Each number is 128 + 24 x the weight over its row's rms, rounded and kept within 0 to 255. Layers, rows and columns count from 0. The size above them is the row's rms in percent of the matrix's.

# layer 12 MLP down (transposed), 512x128, rms 0.0599, rows 289-341, columns 0-63
size [101 100 107  95 108  90 106 104 105 104 104 112 106  20 115 103 106 105  96 104 113 103 102 103  99 104 108 102 101 111 100 108  14 103 102  97 100 109  97 100 112  94  95 108 109 106  99 113 101  98 103 101 104]
[[108 121 109 109 171 148 145 114 103 156 105 116 147 127 136 129 122 110 113 118 142 121 153 134 121 152 121 137 125 135 123 140 125 113 114 128 102 111 150 180 125 128 114 187 146 133 119 137 126 151 107 201 127 110 151 135  58 113 169 153 100 152  97 138]
 [141 143 148 137 144 143 122  44 122 142 108 178 163 136 120 133 129 155 164 142 110 134 136 155 106 147 112 139  79 168 122 133 147 141 116  98 119 126 121 112 192 124 135 106 143 141 134 119 134  86 120 120 129  91 120 107 136 119 127 154 134  94 111 177]
 [ 66 184 122 131 130  72 139  85 133 140 106  89 137 141  99 128 106 123 140 121  53 160 130 136 160 131 156  81 138 136 152 117 112 161 108  89 124 127 149 119 129  59 117 123 148 112 135 147 145 177 119 146 128 108 161 132 123 140 101 124 147 142 129 117]
 [135 138 107 145 112 151 132 152 122  90 152 140 110 158 165 188 101 140 125 138 150 165 133 139 147  46 144 120 135  91 155 144 119 140 126 130 114 121 117 171 120 124 127 121 110 131 150 104 129 118 141 115 131 127 143 104 150 134 110 119 138 111 111 141]
 [104 121 123 101 147 128 101  95 108 135 154 151 157 189 129 156 117 121 126 149 152 162 122 150 174 123 119 113 135 100 148 109  79  91 114 145 106 128 130  98 138 131 153 127  97 111 118 144 131 113 147 146 105 137 130 123 146 156 131 110 142 120  87 124]
 [134 178  95 169 144 153 126 125 117  95 103 126 137 135 152 117 127 116 144 164 144 112 108 166 127 102 146 171 153 127 116  99 134 116 153 101 100 140 163 142 141 124 105 116 137 103 141 169 139 144 136 161 122 110 171 181  89 153 150 138 114  53 153 148]
 [114 128 144  93  87 164 135 149 164 127 109 152 195 139 153 117 146 130 132 124 111 134 123 121  91  98 151 136 120  98  43 139 171 115 170 126 135 138 126 104 147 157 131 148 168 102 130 145 164 112 143 109 130 169 106 124 132 143  95  97  89  86 140 124]
 [119 114 101 127 148  98  97  77 112 126 102 115 140 104 105 103 138 107 110 132 156 114 118 130 146 116 144  87 163 125 148 167  95 176 117 127 135 106 151 157 156  81 123 132 174 133 147 136 121 128 131 147 103 151 168 106 146 101 116 143 131 168 154 107]
 [132 126 166 150 159 149  81 127 131 149 120  91 116 137 145 107 113 143 150  78 179  96 119 144 134 112 139 197 113  89 128 154 115 122 125 127 145 132 146 105 140 131 125 126 130 128 103  81 126 154 124 149 132 142  89 100 121 126 142 162 125 105  96 189]
 [107 128 117 207 139 127 122 148 128 130 129  93 124 110 118 160 102 173 138 133 159 115 151 135 145 126 131  70 131 154 136 130 143 106 134 118 149 147 133 130 137 109 155 117 144 100 141 132 129 121 138 124 158 175 130 137 146 194 118 117 122 142 132 117]
 [ 84 162 104 129 109 160 154 127  84 152 120 116 106 133 152 133 123 136 149 131 104 137 155 156 165 111 107 116 130 105 152 107 108 124 117 156 131 133 142 123 138 110 129 133  90 124 133 144 137 116 144 104 107 107 160 104 137 167 112 164 137 111 127 131]
 [126 110 153 167 128  98 154 132 139 121 127 145  96 108 133  93 121 142 129 101 104 131 122  88 127  94 147 109 144 135 109 102 145 154 125 143 139 112 140  94 122 140 142  84 103 160 119  75 101  97 127 145 136 140 126 114 119 133 138 135 123 130 125 147]
 [ 93 153 122 152 131 115 156 123 137  74 135 138 154 130 140 109 167 127 103 125 113 136  76  88 127 127 138 142 143 104 135  93 143 138 106 157 146 133 139 117  96  99 110  97 138 136 116 141 179 151 175 146  79 186  82 138 148 152 189 104 144 120 102 154]
 [123 115 118 133 117 105 111 129  95 124  97 134 152 164  90 133  93 147  87 150 168 153 137 122 125 100 175 132 145 124 114  91 129 125 149 107 106 140 161 120 138 144 153 151 118 101  89  88 104 103 135 140 141 183 135 158 117 120 132 101 148 136 135 133]
 [148 139 151  98 131 105 108 128 124 106 133 144 146 128 109 155 102 120  92 103 132 176 114 162 117 126 136 118 103 155 130 124 152 114 137 147 153 115 103 180 120  79 146 129 135 115 151 101 156 135 111 124  81 176 145  93 158 113 109 165  98 106 141 162]
 [115 115  89 115 125 133 149 141  80 114 121 114  97 104 102 129 138 116 126 122 149 167 109 105  99 119 130 114 138 140  85 150 139 109 134 143 136 188 125 109 166 107 128  87 113 132 135 132  99 113 128  79 120 140  93  83 109 124 140 172 108 140 116 101]
 [145 104 125 131 109 138 122 118 145 104 115 132  94 125 119  99 132 111  99 144 129 155 124 174 150 146 135 130 129 127 104 154 149 143 134 152 136 123 129 151 118 150 130 133  80 170 113 123 130 126 146  91 143 140  85  87  78 110  91 135 146 130 105 100]
 [113 147 122 143  95 161 135 150 106 121  84 184  95 137 146  98 129  94 133 128 135 149 135 117 133 151 132 117 122 112 161 140 105  95 100 152 170 126 139  87 145 127 150 128  92 161 161 143 138  83 118 162 147 123 143 201  81 107 137 112 136 137  97 110]
 [122 113 127 151  95 110 157  97 127 149  96 130 106 111 109 102 130 111 122 104 146 140 135 178 122 125  99 139 112  93 166 169 119 125 149 144 109 123 151 155 133 138 142 110 120 144 118 136 101 152  60 185 150  90 126  98 149 123 134  70  97 128  93 104]
 [ 94 148 112 130  73 116 144 140 150 161 165 112 131 160 150 107 143  89 135 152 158 173 110 149 128 162 120 120 144 137 120 104 132 139 100 123 109 163 109 104 157 150 136 148 132 161 114 163 125 127 159 102 127 119 172 101 142 165 118 128 165 158 111 122]
 [132 175 168 118 118 130 154 187 106 142 141  87 111 110 143 151 125 102 127 121 141 154 130 105 120 163 142 139 145  90 108 122 133 116 142 153 116 140 110 135 162 106 100 142 105 117 132 137 114 158 121  96  98 165 138 158 133 151 140 117 128  66 127 129]
 [140 183 133 143  80  97 133 149 111 175 130 122 161 117 122 106 102 168 157 112 138 125 171 145 117 110 131 121 143 168  56 136 167 123 157 121  78 114  99 126 138  91 150 143 122  97 105 125 147 128 155 139 146 139 133 127 107 114 111 137 135  77 117  82]
 [ 90 133 115 103 135 154 105 142 111 109 107 144 107 140 124 126 163 156 136 139 157 149 153 171 166 146 131  97 131 104 102 124  95 132 134 137 134 172 132 125  91 107 108 110  36 111  93 146 114 120 171 141  96  62 137 129 122 108 160 157 109  99 119 130]
 [128  93 171 127 151 109  80 127  92 119 164 104 132  97 155 123 133 127 110 119  95 109 143 120 133  90 159 112  99 140 122 132 131 110  98 151  97  89 154 104  76 117 113 132  98 151 117 117 121  84 132 144 144  61 173 118 112 111 142 106 123 123 108 132]
 [146 134 147 173  98 116 156 157 131  95 101 162  81 105 157 148 106 132 116 150 146 111 123 113 136 138  98 117 161 117 134 169  89 145 146 124 103 142  85 157 116 120 128 106 128 108  91 118 144 109 168  88 128 154 138 143 129 167  96  83 143 144 127  95]
 [100 121 172 107 107 134 134 118 109 141 145 114 197 105 133 141 154 151 169 126 157 146 120 128 148 154 137 123 110 140 130  93 160 133  96 150 119 130 126 125 122 153 147 120 127 123 124  96 111 175 105 142 112 118 124 164 157 162 105 102 116 122  82 113]
 [140  97 132 102 131 119 120 125 127 119 134 125  95 159 110 156 148 138 121 126 118 133 137 162 180 121 111 149 101 175  98 117 131 112 106  92 125 116 124 141 141 166 121 175  74 126  67 112 107 152 100 152 114 118  69 149 151 106 114 136 143 147 139  86]
 [193 135 151 126  86 128  94  64 217 145 116 123 114 140  92 125 127 149 161 134 151 126 136 105 144 131 119 143 150 107 151  92 111 139 139 136 156 125 130 140 111 137 131 129 131  90 152 126 106 118 126 126 132 128 188 114 124 151 112  95 132 169 126 123]
 [101 123 138 137 130 176 141 125 133 102 134 114 126 128 128 108  93 119 129 103  78 123 171 127  80 151 134  96 108 121  82 135 140 140 161 107 136 130 101 107 136 131 115 127 133 117 141 115 123 108 138  60 115 107 122 112 114 117  86 103 157 127 104 125]
 [116 159 116 116 103 109 151 127 116 124 119 137 113 133 142 156 104 133  94 128 182 104 147 132  83 174 163 128 104 152 136 108 147 158 113 101  88 119 137 128 174 106 137 127  85 131 113  95  63 150 147 121 175 154 170 132 115 136 179 127 128 101 140 131]
 [147 131  79 106 178 115 111  84 125 115 111 167 119  73 123 119 100 134 134 127 122 118 111 101 131  99 108 109 178 142 149 142 132 120 107  91 150 102 133 144 112 106 149 152 147 136 157 110 163 142 129 126 148 141 136  73  94 134 157 121 117  98 129 124]
 [116 124 201 112  96 130 126 123 145 142 126 171 124  97  96 127 155 143 174 139 135 148  74 136 138 121 145 118  83 112 206 130 115 162 124 140 127 134 149 138 158 107 113 139  98 161 155 117 143 141 112 161 150 120  94 170 142 145 116 123 121 124 152 149]
 [152 142 150 182 105 110 133 126 134 112 143 109 129  84 109 188 197 117 129 160 169 154  96 136 118 141  98 112 150 120 165 133 108 161 126 126 130 142 127 130  95 142  74 127 147 168 158 129 107 132  94  99 151 101 136 134 128 137  86 106 124 122 120  83]
 [ 56 136 134 119  84 159  99 124 142 114 125 112 129 115 163 126 181 167 159 184 108 134 110 152 179 157 145 115 125 133 111 147 124  95 102  95 127  99  99 115 122 130 104 132 115 164 131 132 100 134 123 142 137 127 103 126 109 135 102 134  73 108 174 122]
 [112 128 112 129 149 127  89 172 108 145 177 160 148 124 139 135 133 110 203 124 141 124 144 133 168  83 104 134  93 125 119 108 128 196 151 158 140 164 104 124 148 143  84 152 141 148 137 131 165 102 115  85 133 107  81 143 154 154 150 112 106 135 124  94]
 [104 139 103 120 108 142 120 135 126  96 136 113 113 152  93 151 125 105 171 148 100 111 119 143 107 104 161 137  92 170 103 119 124 139 114 156 102 129 126  92 163 116 100 134 145  90 124 113 143 126 116 133 127 119 156  84 134 114 144 111 121 105  80  80]
 [114 145 115 118 184 107 123 104 107 119 155 125 155 148 119 143  91 109 127 117 146 119 114 104 133 101 121  90  65 125  94 131 128 130 137 101 174 132 128 139 153 157 166 162 128 103 168 131 103 113 167 132 188 146 128 148  99 117 130  96 130 126 146 164]
 [149 138 120 107 189 117 150 160 121 101 133 133 184  77 150 166 120  83 102 158 140 100 121 107 139 104 159 124  89 149 131 132  77 137 121 132 135 139 143 129 147 144 126 119 109 158 152 108 111 147  94 139 131 131 146 143 110 203 163 125 160 145 121 118]
 [133 155 102 113 140 116 159 147  98 111  91 107  85 141 130 173  95 120 141 181 131 149 137 104 129 129 153 163 134 119 145 143  94 177 163 136 105 143 113 181 130 137 141 103 108 120 136 119 151 118 136 112 173 100 120 126 135 107 101 159 134 145 134 151]
 [ 80 137 140 107 160 120 117 140  87 163 165  94 138 134 129 111 135 162 160 113 132 140  95 131 164 108 102 141 127 133 125 134 115 122  62 117 129 129 132 165 123 125 132 141 107 108 131 139 135 143 124 145 113 112 108 146 128 162 151 136 155  95 106 169]
 [140 126 142 103 153 131 151 149 131 174 110 138 141 140 140 121 141 127 138 158 120  96 136  93 126  87 143 128 138 130 140 137 142 128 124 118 190 165  84 128  96 101  87 118 120 158 146  75 124 110  98 112  91 158 141 125 135 143 109 148 152 141  91 116]
 [ 67 121 140 107 119 122 141 125 115 117 140 139 150 118 104 166 109 120 140 142 153 139 138 101 114  95 108 129 124 161  99 104 176 178 110 116 105 133  88 180 152 171  96 149 126 131 141  92 127 169 124  89 101 146 106 109 126 143 126 151 183 143 146 114]
 [111 116  85 148 100  90 101 180 114 116 118 109 111 120 112 124 140 131 113 119 109 114 123 154 102 171 185 122 151 151 101 121 163  92 161 133 124 155 118 119 175 135 163 138 139 140 140 121 125 143 162 142 110 118 172 102 109  90 114 119 126  64 114  95]
 [152 144 115 131 118 105 121 150 133 114 117 100 149 138 152 175 139 139 118 114 166 123 151  98 136 140 148 136 111 130 162 108 167 118 154 117 136 137  85 147 143  90  93 105 115 106 136 114 117 155 148 141 112 128 144 134 170 126 110 119 123 130 134 164]
 [134 152 143  77 116  96 159 116 156 166 157 137  93  93 153 162 177 150  90 131 153 150 138 124 102 139 101 104  96 152 125 102 113  76 123 140  83 144 104 137 105 113 146 142  98 153 153 100  85  85  99 128 159 172 110 138 149 147 120  91 108 120 103 142]
 [ 99 182 134 136 124 100 141 145  58 129 139  95 141 113 103  99  73 120 127 113 142 142 130 157 122  91 182 142 142 149 148 132 165 143 124 128 119 118 115 132 212 132 110 150 126 147 100 106 135 146 125 126  83 133 113 111 149 127 126 123 148 122 163 132]
 [162  61 192 148 166 113 118  91 129 114 115 112 173 134 172 127  84 135 138  92 128 122 111 129 129 120 152 119 107 138 150 155 152 179 161 146 153 147 122 156 137 164 125 141 118 155  92  89 122 149 144 161 147 112 170 127  85 102 145 127 112 169 148 127]
 [116 140  99 133 161 104 143 144 142 145 143 124 127 110 118 102 109 150 138 134 120 170 157 145 153 151  68  88 127 111 117 138 128 135 166 142  88 144 122 107 162  82 138 153 133 107 145 183 130 149 107 120  90  86 138  99 131 134 101 156 117 125  89 109]
 [125 106 122 117 154 133  77 142 125 111 122 137  89 125 105 136 123 131 120 108 126  80 147 144 132  87 149 140 143 151 155 122 121 110 116  98 126 164 167 141 147 123 156 163 130 142 111 119 106  99 163 137 134 176 150 160 125 105 143 114 147 126 114  91]
 [103 163 151 126 153 172 123 119 126 109 132 144 162 133 189 132 103 140 128 116 138 112 135 152 133 131 157  96 147 126  91 146 106 148 107 136 126 126 135 158 130  95 195 136 143 132 140 128 128 109 140  99 150 121 171 114 149 141 130 118  90 159 148 141]
 [131 132 149 114 113 127 134  70  98 140 152 189 140 168 126 128 121 150 156 118 125 168 114 131 103 117 111 122 150 139 127  99 125 116  85 131 130 107 136 122 150 163 133  98  90 120 127 118 126 132 157 140 152 116 168 125  84 164 135  90 131 106 134 134]
 [ 82 149  80 127  98 134 118 149 147 119 155 121 144 133  99 128 157 145 127 131 168 122 129 142 132 101 137  91 162 129 119 149 144 147 136 161  84 139 146 109 145 141 141 130  73 141 126 135 127 105 149 121 163 134 137 145 108 136 108  84  56  99 136  94]
 [ 85 129 124 131 115 129 144 127  83 132 128 170 123 122 140  93 146 113 112 117 159 159  90 136 110 128 132  85 148 145 135 134 121 109 113 130  98 150 132 132 124 155 162 148 105  98 106 144 146 136 127 153 137 131 125 139  90 182 142 132 147 131 141 143]]
# layer 12 MLP up, 512x128, rms 0.243, rows 290-341, columns 0-63
size [ 98 105  89 104  93 112 106 105 104  93 110 105  15 113  98 106 108  93 106 109  93 105  94  96 106 112 104  97 110  95 113   9 107 105 103 107 101  98  91 106  93  97 112 108 105  98 117  92 101 106 104 111]
[[124  93 146 118 125 130 148 174 118 154 162 102 174 135 176  76 106  97 119 132 121 108 177 107 153 124 114 114 145 134 125 121 124 123  91 151 108  97 158 167 145 163  97 139 124 108 114 143 116 138 146 156 109 148 139 144 148 125 134 109 103 159 111 144]
 [118 132 111  99 143 119 150 139 143 197 117 124 143 120 129 162 103 139 149 116 106 159 131 162 128 125 131 144 142 168 153 114 135 120 150  97 131 125 122  99 116 129 122 138 146 157 130 142  92 122 170 132 159 110 134 128 129 128 119 196  93 160  99 149]
 [160 130 131 113 123  86 128 141 129 125 148 145 104 106 137 141  75 152 156 133 128 143 136 115 126 185 152 140 155 150 144 128 151 163 111 133 146 132 133 188 158 123 115  70 147 167 149 138 157 142 121 140 119 131 153 156 123 131  85 147 158 130 147  98]
 [124 131 104 148  96 125 128 111 130 110 113  99 134 111 173 117 112 171 136 117 141 106 118 131 103 106 114 128 138 130 109 122 117 126 119 134 121 109 127 100 121 151  63 105 187 146 179 124  97 138 150 134 104 113 148 137  91 119 144 134 149 168 117 167]
 [123 162 148 149 109 106 122 160 124 130 104 146 144 106 134 117 115 124 138 138 114 111  95 147 125 164 111 144 149 114 115 153 133 143 130 141 124 146 142 156 134 129 132 123 103 102 128 167 153  83 121 159 115 137 156 117 150 170 153 142 116 144 101 173]
 [ 92 121 153 111 106 122 151 168 151 123  83 114 127 135  93  88 129 142 114 130 123 137 122  86 118 156 120 121 144 118 148  79 154 116 120 114 125 112 120 121 145 163 110 107 169 102 102 100 159 126 109 133 104 142 116  70 137 121 109 129 130 139 121 144]
 [162 112 140 138 155 148 132 112 135 127 132 131 150 141 132 148  86 142 131 146 153 138 122 181 150  90 138 147 118 168 208 100 108  86 123 176 131 140 103  91 119 164 113 104 153  97 132 178 151  77 144 142 134  98 158 125 146 133 133 144 166 149 103 148]
 [120 159 145 113 106 130 150 145 105 128 149 138 179 118 123 100 146 126 138 133 180  72 107 139 101 149 118  80 131 150 158 101 128 165 104  93 132 112 122  75 106 143 115 164 138 123 117 105 136 163 141 124 139 163  78 117 164  74 115 135 174  76 132 108]
 [133 113 134 103 124 124 102 125  87 139 127 152 175  96 160 138  75 117 146 121 148 134 139 115 142 152 124 177 151 146 143 122 147 120 169 129 141 100 137  85 147 123 125 144 115 138 122 129  96 126 191 127 176 147 136 141 156 181 143 141 123 128 133 113]
 [153 109 146 149 110 104 106 161 158  79 137 146 108 129 129 122 157 130 170 169 109 129 137  89  86  94 126 149  95 153 118 151 177 111 163  78 116 146 141 100 155 110 113 110 145  94 133  99 154 158 114 132 117 152 119  90 126 103 140 122 114 123 161 125]
 [136 142 122 133  61 120 157 125 168 121  85 160 133 183 112 117 137 118 112 117 139 148 116 118 151 137 113 127 120 103 152 142 154 132 115 172 164 113 111 154 153 116 110 122 165 126 145 134 147 117 128 123 140 123 141  96 100 133 172 122  95 133 161 170]
 [130 104 135  97 179 106 137 122 118 137 166 133 127 114 138 125 120 111 149 154 131 140 133 141 112 138 147 152 138 126 117 120 100 130 141 114 125  76 132  87 119 184 108 155 122 125 155 171 102 126  80  69 147 137 120  89 130 129 127 134 130  80 109 128]
 [134 125 168 140 179 136 144 113  93 159 117 104 105 130 164 155 121 131 130 115 107 104 131 143  90 133 109 127 128 106 126 141 136 141 176 118 178 116 137 113 173 121 110  87 137  99 105 147  90 161 125  97 117  96 166 114 114 107 118 156 140 102 155 125]
 [152  91 123 149  91 138 136 107 141 142 152 105 100 134 117 101  73 133 181 138 117 107 148 124 144 168 157 134 139 111 131 143 127 119 121 119 137 102  98 187 136 151 114 134 122  99 131 140 174 111  83 132 124 110 136 141 128 123  93 128 134 100 150 157]
 [154 199 117  94 135 112 133 139 104 152 136 146 145 129 140 127 130  85 158 105 142 124 160 114 137 132 147 133 102 155 132 113 163 168 137 137 124 101  95  96 146 102 165 122 170 155 126 150 130 133 105 126 157 121 165 127 129 143 126 153  98  95 125 143]
 [125 102 125 134 136 131 142 174 143 110 149  82 104  95 137 103 114 148 162 155 114 112 114 144 104 112  92 113 125 117 132 135 134 130 113 111 144 154  94 128 126 117 106 129 164  97 142 144 164 128 146 155  84 132 131 180 150 162 152 182 129 162 159 154]
 [166 154 165 155 137 112 159 146 131 146  85 192 120 143 109 148 123 104 132 105 167 122 150 138 143 114 136 140 145 138 107 125 129 153 116 109 164 106 137 141 122 124 145 148  97 104 183 136 110  96 156 121 130 153 103 105 147 120 137 132  52  97 106 117]
 [124 140 118 119 109 143  73 137  94 133 120 123 163 107 124  99 108 136 102 142 109  83 159 132 126 136 110 152 139  53 149 143 132  77 127 100 125 142 158 140 138 147 158  99 110 120  93 163  96 159 101 109 148 105 118 133 128 146 137 122 136 176 115 145]
 [122  79 131 112 139 120 149 128 119 108 106 111 132 130 171 142 118 120 137 125 113 153 118 103 123 176 138 138 127 115 108 134 144 131 137 114 195 159 152 137 127  97  90  96 154 138 113 168 107  96 159 140 159 107 141 112 120 146 156 146 124 120  77 146]
 [152 136 124 133 117 112 144 107 151 175 112 111 116 131 127 139 123 125 155 125  77 102 135  85 102 145 129 113 113 120 144 142 134 130 132 134 133  92 135 119 158 156  96 126 120  93  93  91 111 144 119 129 131 114 160  95 105 134 112 170 115 140 137 110]
 [128 156 115 136 174 144 126 123 114 109 128  54 127  82 131 141 134 162 117  93 125 117 106 143 151 146 149 133 146 131 146 147 159 155 120 147 158 175 148 113 144 163 163 121 140 158 153 148  81 113 115 119 151 151 130 136 120 179 159 147 136 128  88 149]
 [110 112 135 129 119 113 110  99 162 119 125 117 170 114  89  94 148 110 116 100 112 135 133 157 148 163 147 181 183 134 171  96 114 143 145  54 129 141 158 136 111 128 123  98 145 129 172 127 105 109 153 100 118 154 108 172 116 100 124 110 125 111 112 101]
 [119 145 144 130 109 134 108 121 137 105 102 107 111 102 155 119 134 142 167 156 136 117 153 134 120 156 119  91 162 114 145 111 166 153 144 111 123 142 101 120 120 161 156 104 119  85 135 127 123 150 127 137  93 110 109 131 117 185 116 162 142 144  86 110]
 [ 94 134 188 146  95 135 180 134 107 104 164 111 157  72 113 104 108 104 120 160 127 142 129 106 133 111 108 117 120 152 129 113 125 160 117  83 129 167 130 142 112  74 119 162 148  99 128 157 139 135 160 108 107 147 132 142 162 134 174  90 142 193 129 122]
 [121 105 150 139 163 123 129 114 109 148 141  81 162 108 172 115 159 143 154 144 111  88 157 161 142 180 105 112 105 105 144 139 152 122 192 128 115 126 124  85 142 142 117  78 122 113 161 146  97 126 105 116 131  97 113 140 123 115 126 138 131 150  92 128]
 [ 99 130 158 145 157 107 137 125  87 114 151 164 163 132 104 102 111 170 136 150 117 163 145 154 136 183  53 130  91  91 114 155 173 137 152  98 127 160 143  83 153 146 139 109 107 117  81 151 140 128 130 116 141 177 125 115 101 147 118 132 101 135 128 131]
 [125 123 130 151  88 122 124 171  87 158 144 133 127 162 140 129 112 150  86 112  98  92 141 130 126 172 118  83 154 139 135  93 154 111 103  78 121  89  80 131 145  88  89  78 144 115  96 142 136 101 151 103 108 125 132 119  92 127 110 117 115 154 134 142]
 [161 133 137 161 129 133 100 103 141 126 190 118 121 124 160 117 103  79  86 130 117  72 149 137 148  93 131 117 155 101 131 132 131 149 124 113 113 142 141 106 136 145 113 135 133 137 115  98 109 113  96 141 112 199 112 172 149  82 124 137 114  86 132 155]
 [110 129 162 130 164 129 189 116 171 117  89 125  95 103 143 141 109 102 117 150 115 109 125 104 108 148  76 136 133 119 130 149 106  95 112 150 140 120 158  93  68  89 122 129  86 143 125 143 135 144 139  94 126 154 153 107 134 146 125 161  92 115 159 138]
 [ 93 115 118 112  96 121 131 159 167 158 159 116 164 171 160 140 132 112 164  97 115 145 127 160 154 134 115  98  93 131 151 135 128  90 136 131 167 126 134 124 164 150  89 132 160 143 148 110 162 101 117 162 122 161 167 130 181 156 109 130  84 141 155 136]
 [ 80  94 174 134 121 117 126 147 118 144 148 100 163 162 167 135 115 117  89 141 124 158 181 103 137 163 135 120 127 152 103 143 155  92 142 117 115 133  84 157 117 149 126 154 148 118 121 137 131 109 116 103 107 124 142  71 139 150 144  93 155 110 147 199]
 [167 150 147 131 135 123 148 168 110 134 161 139 126 141 140 116 101 126 112  80 114 117 138 160 113 127 139 159 134 156 162  82 149 100 113  95 175 130 151 107 107 119 154 112 132 117 157 125 115 112 114 145 111 122 124 109 160 119 161 136  80 151 130 135]
 [145 132 170 175 103 155  93 128 133 161 104 112 147  99 121 116  79 151 124 149 120 130 109 144  98 108  90 137 152 103 127  91  94  63 110 178 103 123 142 120 138 108 107 106 161 114 161 152 138 118 140 157 122 146 101 114 116 137  96 173 148 173 112 166]
 [147 120 151 150  82 166 130 125 145 138 142 119  92 123 170 131 133 132 176 105 129 106 128  96 129 132 124 173  92 148 116  29 132 115  71 142 111 130 153  78 118 120 104 150 158 104 114 135 124 140 123 128 106 131 129  95  72 104 135  71 102 151 133 164]
 [132 133 113 171 132 135 112 146 144 128  91 126 142 131 128  78 132 140 107 139 138 130 117 130  92 114 111 147 144 116 149 160  84 146 171 130 189  82 100 158 117 127  91 134 137 185 152 125 161 147 160 166 138 125 124 102 121 104 151  96 124 154 150 149]
 [149 136 130 136  97 160 128 130 170 106 124  60 135 136 138 101 141 156 129  75 103 129 150 171 115 138 106 142 112 173 131 103 154 116 136 142 129 123 128 143 124  96  85 126 174 123  87 174 149 144 129 163 111 118 171 131 118 147 123 115 129 113 129 103]
 [104  96 128 153 109 108 130 152 115 159 134 120 120 114 156 128 123 189  98 124  78  86 158 129 123 157 133 113 136 150 122 149 146  63 133 119 150 138 131 168 111 136 113 151 102 120 159 127 121 109  87 137 136 106 130 115 197 156 124 131 142 140 115 140]
 [147 160 118 125  96 147 115  95 164 137 122 173 151 119 129 123 148 137 161 122 142 172 129 159 136 130 129 157 154 135 148 131 150 119  82 119 110 105 132 126 118 155 104  88 125 157 139 164  89 104 129 128 137 164 104 131 138 115  77 122 118 116 120 137]
 [173 140 148 146 109 121 135 108 166 128 131 125 116  80 126 150 100 175 147 105 127 123 181 119 122  86 138  93 132 152 119  96 135 129 121 131 132 107 153 139 140 118 122 124 192 150 116 133 130 129  78 109 107 163 115 103 124 161 117 154 164 119  97 107]
 [114 125 153 140 113  68 125 160 171 116 119 171 113 154 128 132 137 165  92 111 169 143 117 147  85 141  87 176 120 139 140 117 149 151 181 158 121 114 150 135 119  99 144 106 142 142 152 138 171 133 123 133 120 139 109 140 130 155 111 136 162 128 124 135]
 [128 142 155 135 125 130 133 113 153 111 124 136 159  87 147 143 169 152 145 151 147  96 118 140 127 133 114 174 138  97 156 131 150 166 105 139 165 119 132 107 105 134 146 129 116 154 155 161 118 100 154 118  81 133 144 147 102 139 111  88 113 114 145 128]
 [161 107 133 163 103 166 106 132 161 144 126 125 124 102 125 101 143 120 131 129 156 121 104  94 140 154 119 131 154 137 154  85 146 120 137 137 140 167 117 141 134 119 157 142 132  97 143 119 111 147 154 148 117 125 123 130 141 107 118 131 106 150 120 163]
 [146 170 129 162 126 146 139  65 134 144 136 127 131 108 120 154 138 139 180 151 105 122 129 152  97 104 109 140 150 139 138  94 149 158 133 104 131 121 155 155 122 117 135 133 129 129 136 129  98 112 112 140 153  92 131 143 158 151 142 131 126  95 113 145]
 [ 96 110 149  72 115 163 150 132 124 103 121 131 162 138 132 141 137 133 112 146 135 149  78 138 107 149 130 150  75 125 101  73 122 103 142 127 114 139 125 119 168 162 153 132 124 136 160 132 185 124  96 128 102 166 106 157 140 127 147 132  68 116 105 113]
 [146 138 118 142 154 152 122  79  83 139  95 138  96 102 117 153 133 126 132 129 125 123 106 138 147 152 115 141 146 125 112 123 120 122 110 163 159 106 174 115 153 134 129 147 136 172 153 157 121 102 131 131 105 144 104 136  80 179 145 116 124 132 117 158]
 [104 154 160 143 139 169  62 120 122 161 126  83 148  94 166 131 126 131 134 121  39 106 126 131 140 157 133 123 151  77 144 129 108 138 157 135 158 119 128 148 123 142 109  72 106 131 119 125 127 180 143 109 117 132 101 120 123 125 133 123 112 136 125 125]
 [125 144 144 132 107 113 182  84 120 109 128 127 128  98 143 123 121 161 122  97 139 134 134 110 128 147 112 152 114 131 160 103 112 153 127 185 172 132 127 105 108 146 103 152 137 159 141 155 139 125  94 164 108 112 180 153 149 118 112 147 146 133 127 141]
 [107 104 154 142 124 127 141 140 159 134 147  93 108 132 144  96  97 152 110 120  84 126  95 112 125 136 138 118 135 135 107 138 191  95 153 153 131 122 135 160  99 111 117 122 123 122 121 109 103 141  99  82 107 184 123  78 130 123 138 130 116  88 108 107]
 [ 63 137 136  91 108 112 136 183 133 172 149 163 167  99 158 136 124 151 145 110 136 136 156 121 110 174 128 154 108 114 129 154 165 131 131 123 139 134 122 132 140 108 116 160 128 141  83 150 116 123 178 157  92 126 140 138 161 122 120 122 142 160 146 105]
 [108 119 107  85 157 146 131 123 113 142 150 150 169  92 107 144 123 184 121 130 123  95 106 115 130 152 129 109 136 101 113 102 138 116 128 107 107 127 132 142 143 133 110 136 178 148  80 131 142 140 123 116 121 128 107 127 124 103 119 181 186 155 134 131]
 [122 115 155 120 144 116 141 165 153 114 170 129 128 121 129  90  72 139 107 114 127 134 134 104 129 152 123 111 166 127 160 152 166 130 132 102 157 146 139 132 123 127 103 125 115 135 147 132 116 129 145 177 141 135 108 143 122 143  92 101 112 153 140 169]
 [ 96  73 106 122 108 129 133 110 142 134 162 135 124 139 174 111 106 144 108 121 135 103 132 119 162 113 157 140 108 134 141 136 103 111 135 107 163 162 123 130 135  71  89 172 144 145 115 169 103 105 169 116 128 128  82 104 132 157 108 136 120 112 147 144]]